config.yaml
n_kv_head: 2
vocab_size: 2405
positions: "rope"
rope_fraction: 1.0
qk_norm: false
parallel_block: false
init_mimetic: 0.7
warmup_steps: 200
decay_fraction: 0.62
steps: 6263
Each number is 128 + 24 x the weight over its row's rms, rounded and kept within 0 to 255. Layers, rows and columns count from 0. Numbers have three digits each. The size before them is the row's rms in percent of the matrix's.

# layer 10 MLP gate, 512x256, rms 0.137, rows 370-511, columns 192-255
097:145155142147111147163136120142168151106142132108151143129104167127124162155153142122133128128105153123127099118097132115142156095086116134148167115135120145080147154122098090166105104176124157
092:113146149128130176125170142117171163127150131160097131131170127167118153124131085071148129154102099136112111163139114104131129105169156173098082125119118131166133104124088151153111118107107102
097:130118112137141110108121150159130165123097150124114142112108131173134167109167125115133115090101166094126099157135138130103142207140146059152127106140128127151110145130124131116142126137105128
096:147117153100100105092106152127112068142155092189173131097091140157146111141142120137113130161115091132112145130113096105112138130140136133121143145162146107118117143149153109123135181071153119
097:119095147140117133133106175145148150159137178122121148110136167156174129148182128153116113089133156122110110143109118103142132151136135110144098118151131128096100091144142110152126085122131108
095:111154142165140090161096161129154092131125113091111171113152122141140127135179165064180130095120141148114163154113148144121117130117120148119140113108104073140171108108150145135126117166102118
099:099148159124175100129171174156125101134115100172141115118121149116152140103114113134154155115156088093100111085138180068187090105136132183148099169160104131103136147117126115110184100143131121
103:159154090102187142134082069145107091175153139112128139115111103168129105150145140122139141139137087162141116117099099165147117122157124092136134137122101150121144124093127097102107138093135122
103:137121115110156124107136105148096160119136156113118154181127144103116128138171116158125158136082089143093144150140148087156101133126128111118109100140131147133122130143092134116080147119125161
104:092131093180123095120129140185119105164169108130121157082087156111139118155181152131118174126152127119065094122123103134135158120102117134139104121105110118116150149141129109143134177104129150
091:100116059163117129113145144106174136135128164126117145118149154104104110133147099184146104156116151159117111116157115126130149136082086156131153149115179177117097102094133101115147125133132129
097:113145140152099137151128055133112164153126133108163109150152164167128112126113131114092101149122149100126154145098081077122085106111149153119133092146126125167169127132112190127125105114118119
097:061140085127160125118140105112164147091119145136097142127167130145133125088095109175112142118134119164130163091109160134091154132162146146107134121137171114107133164089146148157130131137099102
092:162094158093122146109168129119149139135115157161091125086157098128102137140161104131123125095161097170141145131119123133138179092135077136129112146139127098144078128110128089164146135146116102
101:130151113083120115107144112109155153111164141137138137184101139112134097077119106106135157141145126112179101136150130128123132150113100103115105129138123143163155150165138104068129151171159141
099:158092119105097141126122127150118141115109101100144144165130134112115162127112091134144112144091162149149116070146103093142176172115143126110093134133132163141130127163127119140125139138162147
102:148154145173149117122101114104131113125127163133156113129145172102115114198121134148098115117124145134140143126127169124176110127140134122143130102114169160130159115164125105069088088151110125
095:117121155106118167115158148137137140134131100114114133137135167116144140129146109093116208133124084131104131102112116116098156132077112098155134102135126105117092163126105120123134154124094126
105:135105128161102120131119147131191136157145110098091162095123143099113156163095108154098131121164110122098133105111102139133132104091165128132113145123124107129160147103102096153164163120096138
097:095126118128149128107102114121115102140148134117115100092111162138142143153097163137134132154140145177079135169134142125086157140135132097143142136137124100149101178088075092114113115103086087
102:174128132131111141136118106114099147136124188159136117105161121151141130146106102139161134155130110157120142088124110105139098086107168086100146115114091086120142133091096154151124161148132129
108:130143132136114121134099121104124154096109130117136096122144138124150124111107131117115147139112098147163150133182148096148100162134079136110123114131123162120127149122117110146137132083108138
104:105130125098105101147106067144127148160100087127182114153125123148130143123096113128168128100158126097153113129122130131138101117143102143117108129126102135089175173127156122129106098088129141
107:116098087151115146138125128121145113173148103135143116129150119152129140110065130137126128154136136115129132142150107158150111133145090148120136169101155129109115110136102096098149138097102093
102:134108106154088168087119122152090110158113143183155117138113112136118124103119149123134135115135106101059104159141090105158093119138153117122168141116121147147144155125124150119141154109122112
101:113138099159155160141127116159102162174150124105138083112098162113143109146153131137127143130171132075114060122153142131152110130091126115127114124147092137084165145125092122099161136117107118
101:188144127143143135112162114076163127183133103129197139124099129172165121164157126125115140164152160151127101114139107092098124165111118096149107139144124161096124129184142132093127143115128108
104:121108131116124138123142120114124071143124086092149145111153157132113151154152127141105142129142123174116128090151159133148121132180121154106097157112154133147158131111080138129136108115143140
104:133104149114119142106054142082078147156110152137193133143132127103080075114162119142143196123145129154117134106118106096115092108149120085124131156138092130146140118159149144133088094119139191
098:137172099087109154087099126084143145122119146094139129117131146161128104095159133117158132155126124142140150142103128161120127127130148156130134145137124103129130124171107144146122104097084142
104:175103096114105148097112170097119123156120107139140142113161107130143140166172153156139096149181085127191140124120108126134147161104145144091160107106128148139120113085127094128122095136107058
101:132153114152111114160142086111165135124111122139125073098156111152142105148133149106106149179135132148146114110157101091164114109149074154115154137120099130158127131099107106124156146138095096
093:117178152160136118125116112123101164112137147159113145092175116094130127110149219095145128115147125096102128109132127152185123129132142128123141075103100122156175138116129148125137163140037141
101:136080155113159121130110103122145136154178115130154141110141123154155122138163109130108156137127153106099118135152138139079099114069149158187113124143142071125139133135138114102146116113129125
098:142164100152142133127116111129130133130138138119095123129078120140136130144115159137176120148157146132158120145145107129129168129127148117147136119152139170123089139144095154141147142129116122
103:128155106144111175115165149150123143126121154096141129136133093158056150102152128114123099163125101115124131107117134073141132142121114108103115153122117091138123131084127129149157097071143177
099:073141082125114139153117099113171176127144127124185119139136154153106160151097113112185126105170091109132161123113102144182103105104113142120198139145160098148114156101135108115145150135113129
096:153110168148084158115145138145139098159119128102151151114156105128064091108152142134177097170125146141145142137137099111177102096122098138146108145105107156116145111133150134109144105111151118
103:139149099091122167091148174110113123148118146136129149133108093103104129115128144129146132148117120145133155134101160161152109145158133175118090087112151113121119117082117164156163145132122126
090:105186158135130181111107099122137102156102139073109142109130104132099089086139169115102123137114165143127132090114125155137109152135150190197101110107123152167142156125136122060165109103166119
106:157126104107151143144157110150114132113141090093153146156097144125150117128148118075115145140130117143105130125129160179103130126156100146109125168135104144157124148121129106153122155129113118
106:137139118137130099148127144119136147087106124133141141122118112137126152102120114176115117134124102127165121126125117072150137133124140093148133097107125113128153159133144140144151129110132150
101:146119168124100126135105122158188138112116124124110170129141119147133125122120129165072172160106092118169176072147144153138091122085151132087093091143142148117136126134152111097099093127091107
096:106118139142148153111134139155138103096138127069086125063082113166127121122077140111167141150146129130146095102142146156151138155109130107160069135128116128117112129143129112119129151138142113
103:123140126111097125120112127113156104111114113141142104122132124112189118113158140085095138151146134125115118149143071128138144137190147088108146129121136144143143080124093096117112139131159129
104:141103120147079198140133109132111094162144111108120132108134121106130110133133134128137171092168142148103104156126136143115090091130119150124147122156124116105140090167149074094141130143106142
098:115090131119102102122142086109136112119128161135143147105122097133114086129110108111121165136153116146110189150128147144129104129165113091112116150120145119112155120098130135137121141105162149
100:101122162154157163135152146116146142113093096104134103119158170170127119155115186121127091146125115141131093120129147156087096087122137110132110142130115175136185147160114135119136171158149103
096:091100134129124142085097126131090097149100147134139149138140116129150120107121116177101094158160153117096141129131151134149111127120142111134123123099163132161186103115114141169123125130106151
092:147092103096120115158117118119096129129136094111094111114154159130089147112168137150108151140146141129104121117088134134132097131088075083105172128143136152151133126121166078175127119189156113
104:169153155116190122118111138099117129178144160131117098112139087159130107120118172114116094131142164150151109147144141126065106123098139105162156145129152159097143095129090142094182104091132140
103:103119134157103109115098116111167123152153112133121124093168096158099075090078157105161127148123119137133095102097142115160153166147143139124094133111129138162154129152092138118114094127142110
103:132076149146100117159127075154121138095179133124160145116110171143102148132111100128119127108150124119145156111128103191090096134102136144125065110140163158079066134093070110154122140134080128
105:082142122114105111105154079066151121116139130115161124165135106105102133086143158141171135144115134096107156148157094123130134086093135124164125113133152099126149083148183131121143093147110109
104:147122102113148147134166120131142111133133172139135159127095113072119118122097119147112099084095106145178136138108180151138147177173142169142113113109171155084186162113133148125148158142135130
101:139091123156116128133129093122159117106116090127183148125137112152136133110164135153117146110181132155162144174162133152098125140140143111101123170132136114153123135101083113098123137108089132
107:124141139133120142107183086133149119122127127183112111151142095121133151166145157103133128136165132169110098135122120171105147127165111150159112131142128138089153092184086162138106097127122112
106:148180139156132141147104099126145161136136135157117139132154097113146119088203130124131136137142127166160113070147121113119133100112096128153178166101085134166154112149153142085134134114145133
110:155136161150117109092108128127119092096108133146109083143147129150167161188115160150136127152126171155131109133129093114130125102152115140123127142157112107125153103167136086129096118167090126
092:158145094086133115125141109112106088100139138154132101101148158081113109124101147113113124163093124152125098140122155134106156132117108138115183147191175118081149116109114100117159133145127123
096:109115095119134127117133112158126104116153121130123092138114127115105139159116128158166164105131172111116123121133102127112137126119154090130116132132126116129140136091129140100095096120123143
103:112181134082085105130108121139175159127127139135113110114173135093116136157083110156119110118135124138149123141155104164173130144127114137118118157160157163146175118110133147162184108119133115
096:095145144113071109106192138112141115049130155081103130102113152098108094146125137104123188123195149156136083102141156150123131106175157103116095117144108142107103097130134130105127154120125119
104:162091130102129107152148149133106099104112100072102143126125147102194128160141122092093156138127157180114116077132113141116149126158178125131099103121106119153167114116145133136108124148161093
091:121118097154127131089081139128070150095119151103110174136074120117116102135140145134134135113098140106088160134080114096143158165136141143139111090128093137116104140138129112141120150128131158
102:160089118115107138134176122131107112102154109137150160098145132092141183140118139147141147146137139119134136120143146099089130059152136092082124127124097124095106147171119121135116123080104134
097:131136168110089136189146148136093090135141109100128146056151136147105098137100084108107088150116178126100171144108107122117154128146194118121139112118149136103105095089136154159131133148133086
100:121082127142145170136134125099153138139138103148144106120100138150153158135126127091104118110119143102125114154124099132154094101117181131131181149155150105112121128099100175088120131135085121
104:112118089169128100126139114165137117120128120120133130152134137119135144157122124092081128123121138131129147132131164097125121141094121138078101112081113136163186070123157152128181152143105102
101:116177127153118161084124133189104115132078162117150115150124137144109113192134154093113139134129084143107100149093094065143156150090132142154101160109099109105140125135132141133111145111139126
099:129116147108147128182123111099168123136104122087117155152085164123155138141169124115096145144146090129084157143092104098148112112107162139149097121150124113126143127132118114099152151138162104
096:175114101129156168152122066165137147130197167108146126100128113168114115154113118098100149136160096147134125159076096140099114107125105130122111133114134126132141168153108151123111116126158156
104:125117102146139159139083106143160119135122158145098118126154097105099123108145079100141148106092117137130162124155082110125128105095172169134146097119126143130184167145123133089131078102122130
100:105102150122154162125129151180096121106106114145188144108177183086121107115132072091082148157102117122139073092126146142094125120164112096114128116141137160162158136137117147139110113130139115
104:104122144150125126179080152108168120143152128137140147106138111131129104149121124100131168113121092167133143119126121076102149137122128108099124096116161108133141127100111139149110132120191166
096:101163159103084140087144112146164121156138123138124151148089155116070119142130139153107147172143109117159160120119104135097142130136142118157126137130184122141111180121151136146128114115125079
111:116111090078129154115178080140104119128159106141119118178143099129202103125122168160039149088132153122127112160104151102135116092120129154137123157160138143096152108124121131100159153129133150
107:104117173155120145127143092136135081098101072150130108136134107112137100146110138120130151099192097149138134083120128149130137102120137178138142151137098130109113126121102104144111110182128130
103:079142166119115114138133101097138116152099137106166135147121134091120094124141112135067134154090096087127147152122129159107133117150131157175146119126096137183136194095114150102125127097099144
096:121153184129070172147134114133143157131092133112158128111145115129156130117175118154109111159160140120099185129108071121173109111116122140096150138154112141059136166107129096124115118098127111
092:108113103108129129100129127130137125138115117121172109145160107132080159128154141125113118095091141162126100170126145124107121113140073131123139145118140152113157129075144146147131131176126165
101:160118148131133152101110107126104108167147155146157165112109101125109112073134119127097130090135131101083107132110065148138091140130121128109156071138102173125151139143155143142098127144143125
096:108127093108124129132121117127089121079167120137110122143145135123095139111114137113138148127124144156155171120123140120123128148140121156149149115138181132097145162134148117147098129167091128
104:103112115138130127097178128141171139168135150144084102128178104145080160129137122168099127136112130127134061149112118143134090109112106156139114117143126087121156133118152126116153122104148139
095:138113096099086114124155092181123149101094106143139154109153115167119108142118129130120152132131087130136140194087099094121154104131187150108122105104117124127144137098095126127142148136133141
096:140118127139126122156142128059139125092083130117175174177157158128146091153171079125133100123175139152174147134149118120158071126099161124123135128123134129073136136142120106113118153194129110
094:091110163103136159101104143143129130108129160112104130111124114157161118124146126095151151117150104137114152165170137095125112138129109102111130090092182150136091129157100137171091140146136150
101:183204100093135138152137145145131138059160142137088075157099173139129117138110107148117123157108132161135143134163145145182129076145098130130159140112132135161130160108121155136162097084104155
105:115136138146119126142156147125106109137157127159102107091115135134121110126158100145130115126140131141118204121187080103079162134143139157123157111121145128096128120102067147099088120147134142
107:125117111155130118131118101160103140135161128103146151164134167123179142136160091145076151091094134108134149156109115087100160118070162103123127127108166065121145151127153128110137100163102105
097:128147126111146171081142126161110139146130132108115129163154110121071118100134126105095133110129154114101120134087143145103151088119148135125111108142128127137152119075098129089114148157103142
097:117121111181122161143106133134125120141121102127104174130127109102113139135092129167136142134110127171107098121123146137125147135154124110122141135095095160086156125120151126156112114151178139
104:157114130136089085119136153165099118120131153087167094131117118130143160098095145131119153123137127152145104144127056093114092162137149115093177144114142120139093172085110103133126165143130148
100:102111118088089109111106094143160150119120142159143147142098096155119125118118118147125149183126111147156082147126142151134116138111174098099083157150134118124137166091115175096140173097105102
102:150109146123100147127123146137151127146134115109128160139126113117127131148149169162092104128111111120179179174146069114119101117133133159113132107118051143121118166089137150106136151117139161
109:087085127121140113122106134078107119100153089124118129165173174134093104108144130146082128153125162138148148129144113131123173122150120122129076152076184111119150126156160103168098117104150110
102:121084110146109124102126085171120133142119094130124148142135124148117106136125124120111115135123116122114108088167144119129108145148134113121115142139148184095146152142133146112162139131116099
100:124105126159184165127088119118127108127097120103157129135140150113156140101118181101163145148148114114133142121055108135087130183134142137114101112121119129154102135128142130121110149140131113
098:097093129103111162128136112163083122111129090107138116164130068170140171170160156084116121153106112115113132091145141117152107176129148115178096127113139109151098129187128135110113132155089152
103:112124136114091129145060102112113132142081102111094117148091141132119124173119112123121149117128122158121157115082129123132135150117143135118116108108115143141208154107135095153154127123125122
102:137133134085115116132093151156154107138074115119143103126120118129132167105182133113117169122077142112113133115099158056107172140145152108093117100131149143147175152087117110130104124108129137
096:134131157128111127117083118118126142118153122122138102083141123101116139131135125169131112117126114101130096123158126149141127112190114147169091132107137098156150139139155109128162111133125157
101:133118105142112144137140145138121104121104141151134136106119123123114140125168120110097169106122122152161144117136090068129139092164146171175129138139143149164155108126125146108146110105128130
100:130096096135108113103173109131123089113110130154122126089145142163125114106103145133127168123161132163141117118157125112129118103152090116161141121117093087109167134125187107116145152099156102
101:118117146095086070119178142135151127163114139118090105116127140144164099109094100150113144153156102148148135158122072114150177144116103150101137156152127161134143163120129127124100131113084139
083:102118081146142124134116133152108139102150152139080115107135108123089127099148183160109145130117125131119141131132160147159121144135182114133132138123133141129004139138136138119124134175164139
105:132130171138120171125143136135126129114137143202154101110163130125177058117115110115151119143105161090086132131085120111122112146143139109173106100129120126133160106121063106138159117119126142
094:126115166129147099100097142116141147161132104145142111141173119088128157155131100131122135127129115135103142113123116116139139111131161099150124109095138134168189154162135134123130098079156129
091:117128142121137137148080140175097122128122134127139144093101138108140110117132104112109104114148124132092132131099123111119138105142098122095102125144111164159110111144105131102079173116218119
095:137138127147143167160130113185137161144152111151157143126115111135133094116145158127126138168118099130129110165147150137113100136137182129110128116115146103138132123110137142109107121107139112
096:142094150102125158149113123133144178158182148117138159109171116121133118156105115128130137123117130101088127148152176092096170137114083101143162145083094127080110129112126127078128167151119116
095:163146112135133109076127143129126138107162135102094105123126098136126165137166148147106142133173123181113103086137140134160088164099123082123156111130106097136115122104158110147128139106108176
100:160105158140153170115154113118137149133144092141099115109128124127109178128162159158121131147109122144133141174152091085145100120109143121136116127114117070125152100190126167149133145111085143
100:110088126126165129120130169159125165114137154148160191192104168154136152107105087117092120099093098177179097128125121108135144127098110130107113107098164113138133121131161110101166133105160102
100:123143132125103113133132108127135155093108127163173134117125185112132081129139079140127143125139185152073115135143149091097169113148147118126146133128101156133174105101180146096111117106127131
102:144102125131118139105117115125114109126140111162141101138129135173124167140093173122138116131104163136115093140135119133088131105142136128143134131126179161163067133130124188134150158142137162
094:101187111127153108117101074150109105081138150136107144133118105115134168137131139119091079116085121138165141130140118153135117134127129135142125097138138148136114130146148102128134133143078110
104:114136162134129127124112100114090123129103119098113180102161110134126094137089127128165141118136129172134183104166147124153126089142115116142151056135115136122166137145171133150136102122094101
091:141142148136120128143099095128109171128103051094136135151137160103108131127166145101117086154149113156126135105143147147147107068124159064161104106101096119155100098133084116168099170166112106
104:138138132137089146149128094155112163170141110092155116106123157143149131141111158125106140134123169092137081145110130130082136111149131107102114138126160152120139161144115089118123102100153084
097:134157098115129148105139136120121165152111124128129103121156112131162090124139133143133138192153127113160131145090152135147120157129138151126154098132117096137142162088130122136138142130102110
102:123102122100097122099107144137128133101122126135129141133088142140112115115133096083134144142134168130058110161116110123133142160139143081133139119128139144077148174099138153107125109116135134
103:130129119109136136117105103122145117147130135095146114135117123138105151118104154144206120168153117095163124122153132115127122147112140156161132123137130091156143144074126136135131133142111121
101:144144126095134134133140161132182092140169128081175151139112114134210121103119135128139175134135079167156138140100120147155140133157100118162102167126117105156126123083113124129110124123128122
097:147128157129136133097096148126163135140151100137078121077135130101113117144112119148126131139114161167128135113134113089127117138091118099141179082112149096129116069135130166112109100113152146
099:180125110150133136120113124143098154098111120152132125110116145134105078127155114082132184117130159144158127091130110117154140112174131092130130149126117130106102108145108155121119160102129119
100:137136127120081136148125105152108127130131112152116111142121136151122093126124105105154116115126130124096168172099162111130130158148121117141158132136144132150122177096124121119087136081140096
096:169145121126129152103114133142140133127144178131173184132136112102161121128131116081141166150100093112091102103137103135116167109130132087142116141135175140128091111099145081175123136119133104
102:072139142093131132112110097174115142092153127090138164144116146103100123150096140163111103080119134128109115114154115083155162145141144099161115074064124103154122121116110107147171168112137132
101:136084097112093186070145142112086102137123107101087192154058117174111127116100136170149165124114132095128067156110134107091102149167129091134161098128122113123176120114112140133112141154137132
094:119141160097125087118111128119136172118118135125127117113157137113137152150138127143117123146127162104103121155178117098125122129079104097122131141113120146150096140152140125128111123151148137
098:131160113138141115141149140084127146192143118101140113135104185131184097159126075149132157165126146138116108106119105125136086133140088168107110155102082123137142067095103157121127118156158104
096:162122160120148151164190116102090130126127132123087150154176122132166085153128125144169116119076163159109119147118159090149144149147096126162112114102135106114162115159120109128156126151067095
096:142132146150075121119151138122118122159102109095136133122151148137109117117138175133173150142079150114136110133181161107119121104141129092169058119146154134159185121136119172145146098119126140
108:127136146077080139152117135114104151127124110135136132145142127145114124115120137138135119117132166145153148083134152158144142125132140132185131085151155087162135121155103173086168125143161131
108:139109107134139139142131164097137141124114091106137114141106131187180163135092119166090142132139081096124130136140131120117142140100107104137183107149097105140171152105083141147133136138143118
099:172157196110110135127126171108155133137123107113130152126136105108130089086097152170108135092115163117104137160163081136132114136108100096073116115147090126111137132143117132139137129131107158
095:127142118171128166124152122152135131109089104100110146114093120123168135131138128128138147100141143123135163158155120153115125084161113161176094152134114114169118089153132110113134175129135088
099:140101129126148096102107090155111143125115074118135084115128086113140154140104129116146223087123163141146098116129152084139125132125104098132170132141118119161153135109162166128120122127179152
096:099128164127146149143086129147131130138142154153131154131150104118119084117118129142114154092110111130107141177135126137174156145152181115132165096130109115147136141109134128151102135129121094
097:136143144076115132107114127095131165112159103144159147119133156091128128141137092143134089161177174141158105135124099133136151119134192138143139092128137131127103138116099134119152136150082135
097:132110126124119148123126119140091094094099141128128122139136143172124157086133114121125128154114127150120128118138122131150085122120126150126097155116100136123178143172113122147117145142116119